{"head_dim": 64, "activation": "swiglu", "positions": "rope", "qk_norm": false, "init_std_qkv": 0.0235, "init_out_by_depth": true, "optimizer": "adamw", "lr": 0.000952, "lr_head": 0.0057, "batch_tokens": 65536, "dataset": "wikipedia_en"}
Each number is 500 + 50 x the weight over its row's rms, rounded and kept within 0 to 999. Layers, rows and columns count from 0. Numbers have three digits each. The size before them is the row's rms in percent of the matrix's.

# layer 4 MLP down (transposed), 768x384, rms 0.0341, rows 469-505, columns 256-383
100:482570410569551613453501585431539524449564480513527553481494592434516428526566446501533591535525463524441444468538512557530507507477517471535515482532497571419465524420480508590531468457510429528447423551511460580509522480585549566422498554502453479478537555515496456465505515478506491506490387518529458448531351506566577434486532437499520408466469553623535490573551515524522471535520
109:508453370501457514401547553512532542511523395526469579540643525452589516485462528495492565577555549517553547510521603474555516449491496540508620423432532614413499498479552471576522546450518477514447403514533453486518526411573550500519565420530453501448512575488548503455410450488458398485403480425513476492427488631485566580473414474398531483440459529546493475518505585422469516471534
105:526382461506463529457494425500539459506452495520518437473586541510517441377467541441499535554504461584521530400476502417486416510488446509442482509520563540433516446548539446445510430501492555578483469486450432473646528568504488410487536529522553492486389570551491457472552498478434542507530464471402448516532553497534487509582492554531535541574488544424510597443458493400472528408528
092:509416532459561550474489536469472587478425494544545425537485562536537567509559524598536479426504455491441580562441549392537454473524550478577479494464513487549483511529522559479556490488527598465484442589363481467544570573472552553528488549382470498521549454441495463557434515567516592484511482559528457552546686467551427446481436477539476516600466465468421604526530414466475527418545
087:538454541506473556548469434496566599634601438465519469461448532523572482542570484525553526582497484516467512478505540489534432511562562480441575446426484559491440455533478467494470504532495464553555524482480535585536528517505465592528417497537449411487505471429494555420543464595570410455482553490513487558428505476493431491556502483485464488557430464459491495469458530524541557492436
104:467610551504503398447459541522417449443575535480423521548520511481444491468518562419505469394503561491450573461496407514506363576485475436488505499464523552478422521499544561460461452611519515493545523590431464511539558450491482453510536562523480407461449445487456547521477535463514572493539569535502497473448425542544508494516535481519482473482513488457511505453392541459553480565545
110:496490518463360472578576546558486513529459431512529581496525548571438487500474484421417497458621471579561470581476505434514465523484440553431505462424555595516507529540480506400512502509528428489460509404507440492517497457515565481454394456369485473498457496545532502523499476462455506478516485511512469489532506536500565489468529537471501492495549560530474542512545577489515523470505
098:549337453519434514518422496494419543515510469425541499443492503463528557536489489441493518595524439520437526472564479364531524538503470390446426411500454531510454517554504380526546559515481541413477508482448510577473508572467355452565428543490501544483420607482506423434535510476536488557507553524367489549561565463438457543357559448587520445421487544450493560558452485479465408484496
109:500542528497548511544444448448447504503551565549533528496476614482487524572560479472489531500575589464497499538446548555541482514611528506549537524536465522523545525501527475508440493387494593553387490562498503574488509427536492499471506472439562590538571493541382431491491565427471514482472525409524478467577464446463456477489481527588533396416527488586499447495415551393487519536486
098:568527565493539473531470480431587518499475557443515506486506555445482424461487500529527484587490480526472489510541505447468593488463549467506540456494454533495436572529479533594474570479501470497488492454581536539522510431501382460566488567540547484530596615528544632514491532491489483487613491480521473483477546408475565464555557484549497490529457606424493531505526443484494562440536
096:487595462504447452588522383505487479417555413512464551521600346564537430505640500491550454524642642532507584488525451581473470535487503484495514486524594627577534454556450439498453399469546501474447510565484542507507549498554463424514608452538472512569525528505552493527487505465500465555481507503546429548441460557530478487545505502512499467510519448556524529564485435477519523529548
101:504604502462497522526561505449485537525471440470404535464518532553493494493641594517534545468599427541465570382512478525597507446500489561432488401553463468446547565568477443522475512528490563567523625582539495483386500525522486537409505385503435514491448494517509481488535496525405565530403452506509521572543391565482473499493547556400496433420528527569544498572538444453526547531559
091:511403532447468530515489507556508491364450425523413404464514431540444517517587585525483500455490538479443406447471483486451530494566501515458518488511472571594529528525574436555492413491364508565522568497421454572540565528455434424391508484457518441531551467433544539577502495526555601559550464504541464557536536526473444535477501518533486477516422405441549518515589457528459485421592
085:513468419474552467477461437436419478424557526461434542464585598442578449521456555501459436481565482538429564477539484542495518496489532432461578411457519487538471509566496449495437485554548548558473517481427514481564501530534488482509546427496540520542488512529446555545436448604510574461587526496470454599484423523475556450542404482479422407610540617456552492486563523520489547459556
099:533512481613480459427460416570492484504445419493527420481477572513477571397414543596503497553445514563534520424521510507448483593524529576499508393446470486486593544438543537527530487501473478541458475471486508496429428512550430516562467491435438515486507526491356454468473482440514543608627432566526558488514618515576537366594486509488499557463448523475460555503466427442476489487444
100:536581502464579596465533504595475500567485446426457471457490406449522576515443464549511502499527465510448416523522498472449630541533451528599557551528452534565605463476484483538456630541511481509489436494580495579499559549497484530416478552530481534501543481460451554461503545579502447529485463441490501571486480501492454494430525514583535420400535420435455485540507481553509475399437
101:470555504499441579445506521492520575531534571509511554589450416490488433520491431507476555597576405437464572518470533551430480503576489508495442447517578492510434550611462585451507531427558493515448484476503582506579583528566486431545521510485528520441524442456442569331501499505478439546524473449544429527432564566438475555472500602614538503499398545456512507437511467470524528593506
095:486484461341514534443576523498427511440512506480594479507554465460478505458543430519550559523473503498496448519537527565498467547491580499457561469496541498518474552533554380516473498528465540543599566558550437488574507547509519578452504447496581497498502548593463558510456505461459506563568483450525521534485518459540491503536545441358516557486548562543479484584435487437350539512527
104:491506503568507493487604560524435415497516510495507519485430439493552509469477453463381509627481545550498528490432511401566485546438552568523510381428495596514374566514442375476385553455482571516573428471484510480387620568455525376559519555479501450509500556516479498536481473555369554493473462516522541549395396410488505482473499484560519542473534528552480541505465491522439484559423
111:450533464417530438563501492440483633553489521464563520501538522549534528535488558478569524428414470550528467484465419469514418498495453509601422532504485457493548423461522470462499517451520495461576493481552531522419554540458537457501452393532464517565512372491475512536426578472433484427460502524460522574558505521503550614477418485453581570539492487566652497424451566503535506465534
100:438481505586520431549496450505524473517380475456524480472417450503487559446434488523434490554552497503532476529522536507551486550510548462488566526501516472554457591570581467474569420506507532421581454489575569461507460534474564496441522546379545493522531450516503477468536468510508595485432574485490554438391552543511447473475540494613433579441521498449430506583514490518487491618356
106:568497492472552470509494440489478560512554582497505598524612545548438479492532467486462540527587467546577508412427379544459571597550504545521555514452517447459571413460568477478469491469586433473551511421579477428549512470596521497531463492538535452513532486504468624504460460451442499505518409510527427602499530522476548504536502505504442519486492528539525512587457480527470606539453
105:551458496468501451559529441500436482491513527456535472604595545489443434554544508438516517563481549534482491394592527559372475501409468499567500495533450621449465584479514409456470483397547564465491443601510537528535537446468459469505504558529474532502572523434559540473461470498550493498598467587546518467477434625474531492469433578482548537514544487439517454494547377419479465558463
103:381437517487531417547427526509441467450459540486570427524500603548498494533429542449599530475498596492450460459445566508481410519493520485540455497522548595484520414510512479541495543426558553470523546473452453408418459545443603522533494457489481452567555489508512448616429506563516428448539479518538417428505660512482580356543437527452398447480455479471482472453485479556473450556434
094:420548520537444532445419465522479500498555581485434487441502484530432490497520481401518384532553541502538462437494454451487483493367471463448537658570437581513515430549531553566479509503518519486448474474473539533537581447543512521499514529587429527545540418561559544501492479541469468491483537494457424566490289448495522477405535524594505427585533474547562485472445450507576450553452
096:527509511444480402427467459542530608511471483575580451566497572541567543527488418549514420520477524486514557480471470446542468453520513495493414494463519430512454408578530466552587504455520385504469508443479484476474464469473398519487473514524523521438470517494464517443580509554629521499568589501559461520430432491490615515589482418534458559461445484464518457579540431527523500571504
097:445471497496545477412409518483492444438509464465527419524548462515541401497493513511527562474544374542392544499446561490460396490503391608462566522524489510491584436493478494526486474593565505547528531503460441520510485554595546458495523529444458487625555451372559530472504377475491545453496532496452517536396481458532523535510427457427553530439569593560459495519441370423538492491496
092:571523471553484442417521575475494422468481424496557517468488451511435548510534456579464505423500488555532543479492513515529557526506523483473486507434573399549521553530506475513504413555494534503472531424536549451491509434496485497582503408456550565502475575611529438475366558425424473497554482506517497408487551448518485503503527491449475470570587562506398499523593502478557524511463
105:469383434483418519604471485571599584516500477446451483504500459464462477566510395599475473433464592540543475541472548526451551586548429517538562496487457492478492524521567493547535462559467463549439543465489500519555478475623512517498530439449455492511451578529565472499480485508476418478499463491526600433489565454447504403440463514392469513534387530422469483447550517442500524461613
102:463491593554451505518652541564558561465514520484517558473651508491458505462466485471485516524426516534442409495605490465538462499412492515450412565530568528445538538484499522478460571486463498447478448536515523555361497504543547511452501588590548574473498416495587560436538438551492587530491523469483437505620531480482474437472413558454444536534513404563509514467450422503549473421568
091:565347535400416492500397573494494484459499506416407617465586443494533510468550539600580517510469495510412511510485527530558463485497466574417437583635547478542509540535555534510491522604487438573510467517430618529484435493537540540514507480434412415603522510469557501508459550476520448506500511456449478488565617553397515548520571488528479504483487457494505473494577538446556603514534
106:515462542493416433497529435492541416529502523487489493461543523579528542508444460550424471481401446539536545436458546491496446467542492463549437389486501434507486457446528562527512541515531524491544549479471550608414436485486548570516432437448517517445500458503450498437549508468574460422531481487484517510536455478495475562511546411460543548560509508502524522563557457430511514502517
101:448463509484538508520503501656545519527423519521434454487534503479541513525532484484488476500614486381548551565509527459487464504440502465582463468549459414456557507547458509547489466420451533452475487591465537510533508527515484509480468493492577460460483505436560490470567522504557482536457562492438504390489387477456455578393500547477571447516494483449443516511502500533586408430467
104:525409538412488507454471527442572437403535428483452533485575458516559545444534425524506457435491493583527507510483546445452509494494554480507531551501452431452492444479461494436410584500526505549557501469512557575476405564487474485499481467532570566470602498506495518452401517573469500499550583571491553602515529598510420492479534560539455570542481447539525548520538579426425455437499
109:534512476419475537456475569409556480573451523527508526438573439447452550551410508473538485453506494521480492419570517500622531491597545520408483552550517525542467533522501509523539507517473512516529543606437638424475478567469459580472421499439587532500426553552529438509556508451543576518462579517478507582585496362485472553453563429493492512552510408517533522512444499470407515477495
097:516600506464439526567505464418538496513497442513485497452471506430530576411523512438472445479492482479528496541506492501521618508500453558519474538590525534480486542536517480496557516481626550480584476426547417446492496483440554442434417524465500523446429493564462524444427476474515579551449417548464551549461319510484497588467494432506554561477506499359632485527538510399546594535495
109:489460516559511516517458419484472558550507511490499439472515484478472474599489541506540466513436384542405510528510522586448487472528563499400472535527557474575479517485441497547432472609536499461510477472484473556454490504490470549503463529447452491477468522464483536559484501474500536524515406520520494478600540508611477508611573527500468473550563577534619479429575370523511503515477
# layer 4 MLP gate, 768x384, rms 0.0372, rows 470-505, columns 256-383
111:465468511527559599561469433471520456495409516488552461564486429541499476512533473591484507488525554522519443603494549498552481520504503436481509598516475568537481485470399533566524509544503434489508454533535585384531588514520497478536481606455518561627455520498459452461525580560410463417552543476508503441523465452464466523396645452590533440535460498513547421472466516470514524474576
103:443486426580458536505472403589559426512487496498440501511464513400454469388485544547476511518565549445417468392494502509513381492535480487414595430534521437458523527465521482485509451435426596543413509468429575517580452524549449525535469510517430536571515557593609417508349528515596451551459554500487473506455416493473512429537593524504434525513508603443493509505533533461538491484466
090:470500476496438535479570462521521483539558527519493570559514498522450494599512532452490579581507471522554517523513498591495594599450435521463543527429465578478473407508521464521500422503475562542502506461462483496448517512559514505383463515598493523517441532530567395487454505471493503449460463464501463517501509554444578485457461429516416547514523527505543521411593569624475479597456
088:478506509422483500489452494444550576427540485409560547542422573616410468487576617452497499534534553488518527503480510557472430543530506450533495525578453474478526539598439507492499556467530544541484451506502653587460506485469489493443453462497507532541495530439565410467408498445530444439553442484531415504525535443495530454485526485514516501557575420513531528486529424541460559587494
101:501516490509546478509434521515473431490554551568552520545546461521545551474486508590453445449525513462517512518447484406446480594469500483549526525456563513536544469531542446490579519536570528517519459557531555576343430425392427536455497559449483512477532521506490579472571449477542450468531456532457546464523473596515422559408485420443568477552508525416500452544467459486547531505545
114:508564536522474574495489561518466509425479557453483566577490551522489512529509542510552383613412574434489558436502460455486391488560564617506469521490405453568451480521515458473574532490452544424588447565515521446484481535592510504628552575471516503455560519462510457528472492451460585594399587519435430423584455512474524572539526447528504504510613460518532355542477491476503509522530
093:531517429519439531458521515510482462530512544572454435506441544506388525474654569443526524520531447410576428473544494446502498451545429543542407476517453445417480522536481526602493543493521453503547439607436478503516573498575402491472518536532500508511465525499514512503499517508510497612356429515460479482615470592542406509453577434550504520456566497457434433481500551466458493479491
113:423560560533496561492584461592493555547509458451515466446572479476535448462591515414467469522515453460540482516461461442509408479483474520496501499486512475446409432539494475533536425480498536474514388473419456479533552523560494472506567539556551557514512539589511457527512441501491483457349514475623546495422469462534449599515502495530478553544472507398456462527585593483496473534464
102:509504484487515484476550558499456493574432398408515485467565527511473520448552473390540478569534433521504425504532468526502493549556518547486477495486397490510501481565412496505528450437446563476570488536416531457493440524516492440551500542448490511569534459553535499504493530478406513528471472467364499449512521512488532471491521449463514534541448557575504491455460473472525595471538
098:451565487523529557459539511540576485456447566485415554467489491522380471556529524446456429499479525486421433356461445485466497554523510579497449450483478488453518398498490376577541459460535590466342434563542490461573651463527553489493560554575561510518439480461575449581501485581455535531527480437495453434445494485518519401492461424488502485562472500621490512514509640409505491505505
100:510499527445482468412415566523454472456436495465500465518520506552564370488610524598462533473563431504497484483552482503647517442412532489437525468522478464442455457572517481492451519536477600482481528500510459428429500440482594552566460440511407450461442459538508485493610548459479459557492555538464436498451512483442527427593482461545558530495508555518570573446528473468551608585558
089:501512486555545514551550452619540467471448438438500439491531485484533447555536392545452433497407489531410508441522424503529488512506470494458492433464435448526566577555582456473541458516478414476465574484442466511557555609458561589586548524542541528420555464553439600613518441586624564578526586402532549533519507543454442505518560483531454490498522482514410561516491486478525441452444
086:596530458422491463460550494547524487454554426486477536478458442578587502426441488569502470527524532483476531502458478470542502490465493487482560471491588464592537520445479529424450397537571508602500446493466575603509544491521540522439554512498542515553468469525507447563551479508501595542485494517453497463439485462451400446490482429503575463584504506503543550537501476517437554517429
093:539527523503505530496503443543533495526502560523492595502516531576561439545640416471452514477516516507518455577442479525562528509472506482523479615451438452520398421513483532557408548448456441505512541543529538511552513486424446637550555421526546538547484496513513482475471597505505569401436514456519558465538508507490467572438513430502515398487461418564516492547456565539439551520489
102:497506528420432582560473473652589509501499540511458469517572527555492557574597467443363466511466501513576533454452436452559488585638510507484575492454428436504391438477485469493476488553499577426486424514425505430490563491566518448434467513543435563594517442501417545552475532495568444403412551468475495491524449534509542539506558531473540530505511496493428488448474559645442492499511
101:464486490490482465585553483446455430507508497531574464458475376441558505552608571587515514420502496468499507636499523481447376476455462502499516477458529538443513486557528475554519436386450483604570553539470496515451459501432418444558559523506494578531511541410540445488485475460556453449490511507563496499454446445527413444434483484449589451481495536516511433545608605519503484577580
089:501496523522498469450437504630486505541521423484460381448642543522411461492518501465466446502448481510530579536484384454540469526464550392529497498589531540589568457580546497487467502561521515505477401410399475506517535458513534484561497448474459532533565521606564490595516518516594492468472580539545546500525474581456493474494512495550504461530576505401522484520507466572531522634452
101:528547471425530596492486484515511501476562471542491531523499547472493547528454373431570495414474469393550508519600521518491564490421447494464452507590533498516578502450569494588484423597537463462515537509458567601448392484552475554489544528517500607497518502510498597451557571576580518498525566477472356463544443573467427464497425454491538401617482434434497398457464477475498515479496
107:544531409449528499483492484592518562504463469551447503552471539468653528483530486508534444552601441497503548504494497468393543490485514530523458550540512565514550454537530606522451510597529587508494526486509485568541482518549488454573495471454451470437540453560549471526554611516541557493564556489444548535468404533518434532426471492504510461527513484619477496477461587515440576469482
096:422489470501497503482400527488388564472542518510446412521483444461514458421468537515511457495476528466411539486475444468480449481455568483499480538447524539455469467537479583504426522572476472565567546599503499528489395587476448563495541430392438440489459445546607498481550541535529548455580519457556469524479457413469455471448554464463503445575520464528499539585554405418561502412439
111:545569516457543626487504426524562461471583488563459571511416524503440506427506582573445520518524600461477402528517518538542416498539508631546484595490430430477507510541447460549529470499523456582506441584464460489509484454486472534534465516453510537484530542550505418501448462473486544486403505572564514558566422437539457541461526499501550485469525490471456534472523512524514576493517
100:372513474445492514489500608537522546558605648470446524484480474505483553616509534463478556474549516524464498403504493499512483503562472455414564579449470382587488414561441393470423564436447561527530548493465503596509497485579553436543511486565528482551510490511578449442479566547456496531477603446561511478534455460423468475631526424432454504520472481486504555448518508527588456490391
098:534554440549457504387443503447468424537567579545424509530462466514463476446577441460488450491478542511518505532528569472493575571439411445464458520554506645490520546534460488506419525571545520418461569496560445488526571521510421451546594498517494611514574533532598478474464516476519591515549446466529549565582430448481401465449464445515559521511450547513485431505482519459612457556518
081:402463505542485635414537508537463562520551534504422545444494434526445476452600453448555414475540577519517403483422381461487382520495488492606455610570395551534462472578567565525478535503488411456532478463469440453611561488548587555572531550539588573572512469540500471557492420505451464469467523540438492509553481454450437511435523504513529511543486526511461514531470410508592554540517
098:558517430512536445447434567465408490500561658545483483491612504515449526526466535475509472489617466526587491528530475456549513443533497486394448482578575560536482436477463541511370522549515521450546580522507448505487478475491499448456503551491422476514581440555505508481491494420576547528466498466566587518582468533445421494459477426482597472448535506464547534482472473503631568527510
096:383499453450517498469428565511475484482557488571487413564522458521544584466546523568575456437457497445600532472524560548498511455546485435495480471533535459488567474558498494548499541553538535537637474483553473562432424438459488521530480559389545522492452535515601546374531549506568548371575569477494588591504444560521472567468498536487515511560537489484516422410561406430500500528491
094:495551492528530533538518356538548448572502538584453447481465481442545503423521574511527531548516563442392603566465532464524429491515427562608478440455548557474534599444457441479502461530452472546423431516479423574563471566495440586503492522511633530514431521435529540470475477554588498532497494498508531541408492520561408455492499522516533420539486500527461469421481562486497646425523
103:511537531490559520542449520493496406544428437486541526474538499502519502393470431548554506560521502488579473597485596578497530466517497513455528476467461390514570451485594466578485545465495467528530549506518561474490440556463576519555460486441455575496509458538451594489443479449560465538506511395551567555547465477577607381507533475483564477463477569500476463511449504554549493459524
102:519518517545450514488431536547494504544444505492506559456532539558405490496533385488552463525594493534482450518477399481535489544588450456504464517484568514631428493625539461416532447462519429504473498459552480471496519480500503548531520533517527563436484457614508583588402483527494573497494556539530507395564442516485494499529462471433594415493548538536503544538521446469422444571501
089:482490445497538426543471505464354538483566463459469459430491434508550464514421446517547510460507499552532433542547547486508555493523402514466454571574530530518471461403480479516499459477460507548560607474485558555563591436445524429539479515494416503608484498512436498468405554474608500558522500616470398512469506569468554530478561512445443492574443482497524483478564548481539450479443
105:518582494417530520521533496517593479484464493563479497539535582558435451512543473529458486550554463440529496484458403524532478578555595512501457494462562520565511512482503479490564440518506497450524415528513650566582465464523526593514519517514481514532444566481559462525435512486514498484456552519473432477582491474490470482445636376379510501477469509442463438416414525462466577509533
097:552429585467418531419425459496491437544513570535445569537454535466390547447504570450535535401510457528425515446514506479531503519550440592532565531510552470495384375575491535549487600561555459451503451525444502511482536531540472507532433494507561491492514482489524533548503412493497477541468432562499584538483534492409523478550606493519442633544537414510462466491526404531482503471563
102:491517501538482504411452582603464429493490488521590433503516496556445414555438455486536472528465449464593538532520515501488573487516485536545515584448537471412432508451571591570455572446574531550520498512459480550451386494482481515504496393468454433558490509542466525450569536534476454417521567504491514498490475527469499467467561483490520570483558489482525520537497423479512476471473
108:423452555503448615491382478590479463494482463503472502491535487555561469474522469456403399501456473543596412387437511542536486427463455534482483542581541538500534408480503476539499430547508570563445534457388486469455550455430544438485475464486376534574475557490432540524541468528503498512528519554490405394444512479573539608615462542536530460553527523419457448541531529521526461494575
100:524488574468548457416523470448523511560472424470548474505569477475528421480467440537480414523500567456510496542416464540439538581508580529545439535603494486525521517381500462614505468537538544467552521526456472552507481512481466446495408479583466480551504482564413561516427505499505531563463441496558491442550485530513536486550527505457534506468523453482406450525542487422511427551439
109:471588415493472583482478624606390375493411489532463565550513488511576517467482432470515467411516520462465508442405548471515515461528482471539500496430520528527476422543538583480410509454525383471477522510476441522608561474611534451482525579547453558583553431542494505534559542547484448463458536420451553510541515521488493369511565373462498591491396583480519551424508587444470566448506
# layer 4 MLP up, 768x384, rms 0.038, rows 470-505, columns 256-383
109:424451510521442477551623575535517481559482519473518488450557467501529435463487424549447495377552446500421394536497520538521519326523519460512458582400581609523460488524623588458504474434430469495453507517489489414531587457496530523542473485477459465450501498441513531497558484558560483359528557508543523504467500385546494392613570462519492512531532612573504486517569483501427486490463
100:510501589544586453553511549500424393595457421540414515546522539527507576457508487510454469466538478540509589513549517528452559396557557422403517463500466499455485483469506614501480489505435504523408523484499520520463506480539542488532466599514451434525530521616539528493493535467557455466469479499558455433448484557558458561484459505469481480555510552446457409550484564512534429603472
088:499559412411545484465519489495451410535539424503500489482501503498474478543485455456506526504470488566552485364459552565550486574444464416442616448503550476485480399611516435537517580543591463581526470530468468606488462475572568434513544443522446525538478496484494430477547473514400515432419570401461549508578502506472543522516534401528494501416495489503577557383542439529480509506458
089:480595443551580500490524574488447420422429449537515457506425525528579515511538474462441497456466572504509544515499463463555576482477531547477511541512606416588505582465449498470538470444504426477450545475559460547501500468486483444550454575516434499428466483568567482533393533537467566525501479520450487377525523508581505496419499509449507483498532400539454522564485454506417421445612
102:527495452509554579481533468473488570584440437459504507434609567551519475475525544437514505469539534452492516546495535477399588494531554452450424528461513495602573549506545462599411500441551571527524539486547487465510545482495565534491533488522534592576494532569507486583472475447575540460462504501573395483413473505474470444448545590493507557495409494427472480484607487577497480472490
116:495524613529387452597505473570485520440470476481498533523488508419512528532481526485519533493470482453596431521512480521573494457537569451542509543417453472597516581412514481551592596397474472513475451489538440475558556447510457587565481508498543527541555548422433571509514529507417469514466538493530584488465539396526525485498535556550452513502489546559520353553473533422451516482478
096:530560510473547574462528514515527445429494578534498484527482444433568559503544534551578548507594562560448466517485525533552459562399531566344564490486547468592598571456505436482527442519544513546522579479561543531463546512499555525447545452524379482481476550504436418511458477567487479524516615577484477516507465458453451549504530537519581499579508547497509445474426499582493396490504
107:427567519487494491471515535451505489468526440494542447503488455577531469646588484443490570535452463566501462488549514404562545525501375550479499488479534519447443472444443534402441588526513539548538558548526542497444466546534555480440438561595389550477473406529441464455514462560425465471515470525559539508461501465517492554415509427424476500437449487435487542530510505551497570438609
094:468492511529505539555540462508514453469548452516486472535546464472522536468470553465435540508455545421415488491500539508578541473468421615530487491515517514430539472414505482464467569434531580473500514482489438430396503526455517452471471506504507526490502454499470415477592508506483525487510489481519657571422503417563532511485487502601498454502380380497511488510560486535506416513463
091:511490603493513475565443543441570524516475509412500545524433528553401566582466348461550479545463462418465364516481553508435537521552426478510464534612518470459402491601518548515518490457574460472521543516461545456495500439437513587491490473440498437397474526513459571513492460655492416520523457432517533530466571449461543499469566543478474519408459566485451519424437552503538476432561
099:461550585583566485477431511503549534573505496470396503545454456331521499481555435572454526527543561514542497586461538453476460540429548486516415471475528464541533456376494490484439530467495457454467512459507499534567482526551431546600528483483511499460477547480473483523485526503493425570463579590533478522467502499576477509470440511571520565442447541495515446435533621505440524551534
089:471557475459514521451504577442515527479507529445508555521456481430390403477589402529449502394563484521507565476506454540536430402548514440541516533468456596448420460495485515476530537536459431480481471551487510402526469500465574545511569530466472560496514580524530526439518422454442515467535551410527518571522510468473452523574543494581480526513595487549437464492571484507487572549369
086:443465501507541496481542555456443408516487622510552473507480436542537555488464432437500494477445511511505493460541461489491437442549437468473454501550557446488582536427463529406559424363545470379586434479551495556443443444491461479518517593429550453485495491503573536488490581499401507484536474567527577500529514516474456586488580490467569530399417414540460529559485417469542382447486
103:623493593571468539541419426492556574480483486511588588592501586576568502431572482568396494430485551572546437483544513520512460430529550485443524547390414450435425506463591572494457614452471422438572434586516541428617532539464476601515519460527532503569490521444441463538492572407532498466461470454472495454476525425555535461468514503479470485453432472596505454564452522480466467501501
103:453478491459481395474499500479535423578475466465463507405560418534556445487541535552432476352540437530508483434496438519535441546639478595460505537480460534532378496477454555459548530461472489505479521504511577430439501492566518450513477572608408461505466458442530529412542511488487520443403494559486471484451468539500502472547531524501482511505469580539503469521571512459560491554474
099:584508514482460548514479507596549578439467504409528508545500430484389505546483441620472471548453465515513411590543444428447531467442445525526588474463532480453495432467575499486471583493461415484498462468506361446529512507570578535557488532482536464518454539497473449593501490466454444569461539517538456453489473488496527457550526498526465449451435442524417486557516546463585553501431
097:547464511517561485518424428525518487542467486439536474490447528418468417473614479535480465467519446468524443512547376511460467426493489568473512451443555452469552596420627491449458528587528565532558518458546568389509551507510584491510503428426489561465450501542458473491494497463553525568468604580520486477470564550524609418514471586563451475416527496494591532527567431477516537624445
109:553515493537586518491587366577596489471577496518478519611445540479610537564504461493489495566566503462486439567571561519535625492403491419535570423454485525525576442434534440482503506589555584444498496578441413581552445526610534540480475554529484554503513555432439463475553568546459542500510458455481407438512535509551491466504467500504454544595466584500429453524422527471427502473486
108:485494573574495482535489485524566465438528553426534500494528478433532488450476485528438538495485458462580527535361505445512533606561562509545517509483478461547361533534465553518426509468466512533476484551524546451479569484522465548470444572443506495527565570433508520441448394501499568452461355498456465532433542509547533505426515459542503482545535395415530493436453363452455488520538
097:526490471495429583499472501452504529421489487508448486560432569535492438478524421508511532486426436471493473466589473592490471507487419537584463527636465522470473515489479529591469553548486486557516452443481438568611600487546473515456438472437460502466540538467549502475434542432491515536566455417483431505571539468459551525519477532483471496535464414481441525376517567462543544456541
105:498459441518458441531463411548487470501440421520508456457472568471477497465517523483543537504515530427495475554567445554424399420405457407475491580457465515532575557501517476534493471479452537598495494500448492453427448529456457522446545510419487561558550533452462496474447431496519677447559556508560473481512456467570532460518526574538492532532605500519538560487561444512469532450448
103:418496573482467490566513540447533455585555409476539509597522485508395513485501470498551412498576534476389582529547511483476484504475537510502515469537521494455431433575485581496494438537500530513481426437456479585534408517494426451423478486494486541462444418593367481558453462607538487443473522558564527527515517536400512523548439540480449457547592568518525556517482516469383483448495
102:588499460505499490466412504552356569472473526542499458532544500503501445438489494463487440479446484527556470493552493418548449536465577441527479591590548516484465550586492576477540531474525490542531443528488511511511488478538525453510553496488492480521488550552476513442489573427450553484590421511473490414472480517456488476517490442466512495580495432479550500579504461464499548482484
094:478586492485525409491412476531453512520498551543507489486554557547443425628465423521498515516487438498531508487453553500563630465493495495445375555576552449548484524476471528594494447470446565526438581554469524543438461407479453432502523442475435541488553483528556493472514544546557605441482542522582479500503476546535438526484549464498488464430644451427497520469536587535486435510410
098:521614517441446585515559535539544513331543524573454466587412455430481463512528526550440533532511476514563472487470429479570479576462466493510484527547509483461417585499513536459447543569484578517496475435533511457510495445415574492461541595549499481478454579467455461538495524520446453513521516435534399489472468522550425482524521428583511544526537494491428501451421562488459473569495
096:571548480494501503567470539499519516520458532495524510521485412465574514466490504531462462568500459522558508510428504458506577462470539491473519517450594522527489474495638509538556409388444517551550536575444621502449441483497507456473417564589406467518518544530478581494434671544486407490550507399522499437575474528472483510568432482473424455519486492491542496462430447495476417526493
093:611507481414524440522558495580509499518521452576426512448469534568605402509582472539524569532561640577517415478377494465467480504465546561407522487526453507429477534492483505580441519584478496509447489525478531430457513513467578483455530598444510445571503558508488543478517494568539515479441478446428528480457469505505505480527478484510523433576538478524615517413527494522455586453462
102:555509475476420456508487465465402525571467514494465520547401524429516516559541542575468522377462574605549533520563543591459498357511437541445423547469459534414497450443529506510496471531490425558506473577503425508486524489516429502497486547521463505504474522428416516536511465478535586480416587525584518532459498529569538527523530480596523565438470487502494443537433461527517468537443
101:479543541634480518484537492550540491551536588686464553444570487498460482435482462496479549472602575533493501484536478540556460479564481419459521515452532594530411528544545456454561493459458457499468557544561549521452471479504538559552472525557532504433442507403436624500462536509467564418561522480481630497567530490569549462420558569366475544527563513579452483497494500502483455431576
089:599524511497528500552603468494545507441532475565484394500444559541496549471457515497558510474474464413598507587491446496475574516460450397545564566469537491458538460451503462526547476480598557474467497590514555557452549452523529485497427493511458528449405572589420521548536454480520585505360504467476487625464516461500469550573477581464468531472623504519475545477504471527448512490496
112:578514530527523443442479481547468391512571522471491458485484479498545505537566474448434473406486519538472630456528511415489489447509459470453518465491470505498550504527478576605442506469472527578414505535409431504453558546455496471519479454510519515481605468516407498442498533473524557534433477455527519472496486491525424584530438560610480466556529604603545597525553553527507532574411
098:440515419545464503538556504430461480510557518306537573558503526511460510442473532553438590542428582478412487436476465483495491478545490548386511453407518457523490557457515516367455599596484503612505451498567490489526516439588522506396518447540414463524532525507533584521444546475439464416469520571566486491551512574432495656547449557504521442461519461474596485527453532503414497472428
101:454495454601463487530478484536489450505448549545579511576500564555407548476533577584597430551490555466443400512436507530544432547447473533557548522426625373432549547536499452532557442456565502459561478453500376573496457492551355530445576524474477556511509495572531473564537388526588535514483418540530590402493476528471557417468497509458539468486595555470505556422506417461510489491599
107:527507509465446478504543536430501518521548563494487428361469496513462416561515478447548503475483446524499533582555577525455539505586425423415431505522415526437530497535492434506507552559503473420461504507503491481483607417542513504525497677412497551508451443451540477483538542478538569534428507525577443527469523504578484625536495543466606577397550480519530535568470348518511501442503
095:529490477467464413501542493549584409433535509473508448382439405481560516486528495488551567503513439505440497450509441542526506492483420498575530455488472486451472532547463571466540479525407412572449482549459541525534551414487538562505441419474496413509467546433509473511456467503386526563573501494423483465534534524510405587578563441470471440515542511638477594521439503489486452522472
109:498485506470496460383474540523481586563523544537536498532438564550536486494487517455453482580516472513521469503394452474501457486536539529483484526469503567498516490514500501569479502494490450569400483468522488558427530552550453476474435488527507497496453457483474494533536458465494525595609376421438411509407517465480535412433505492478495426508501499404538522528502554522577474415597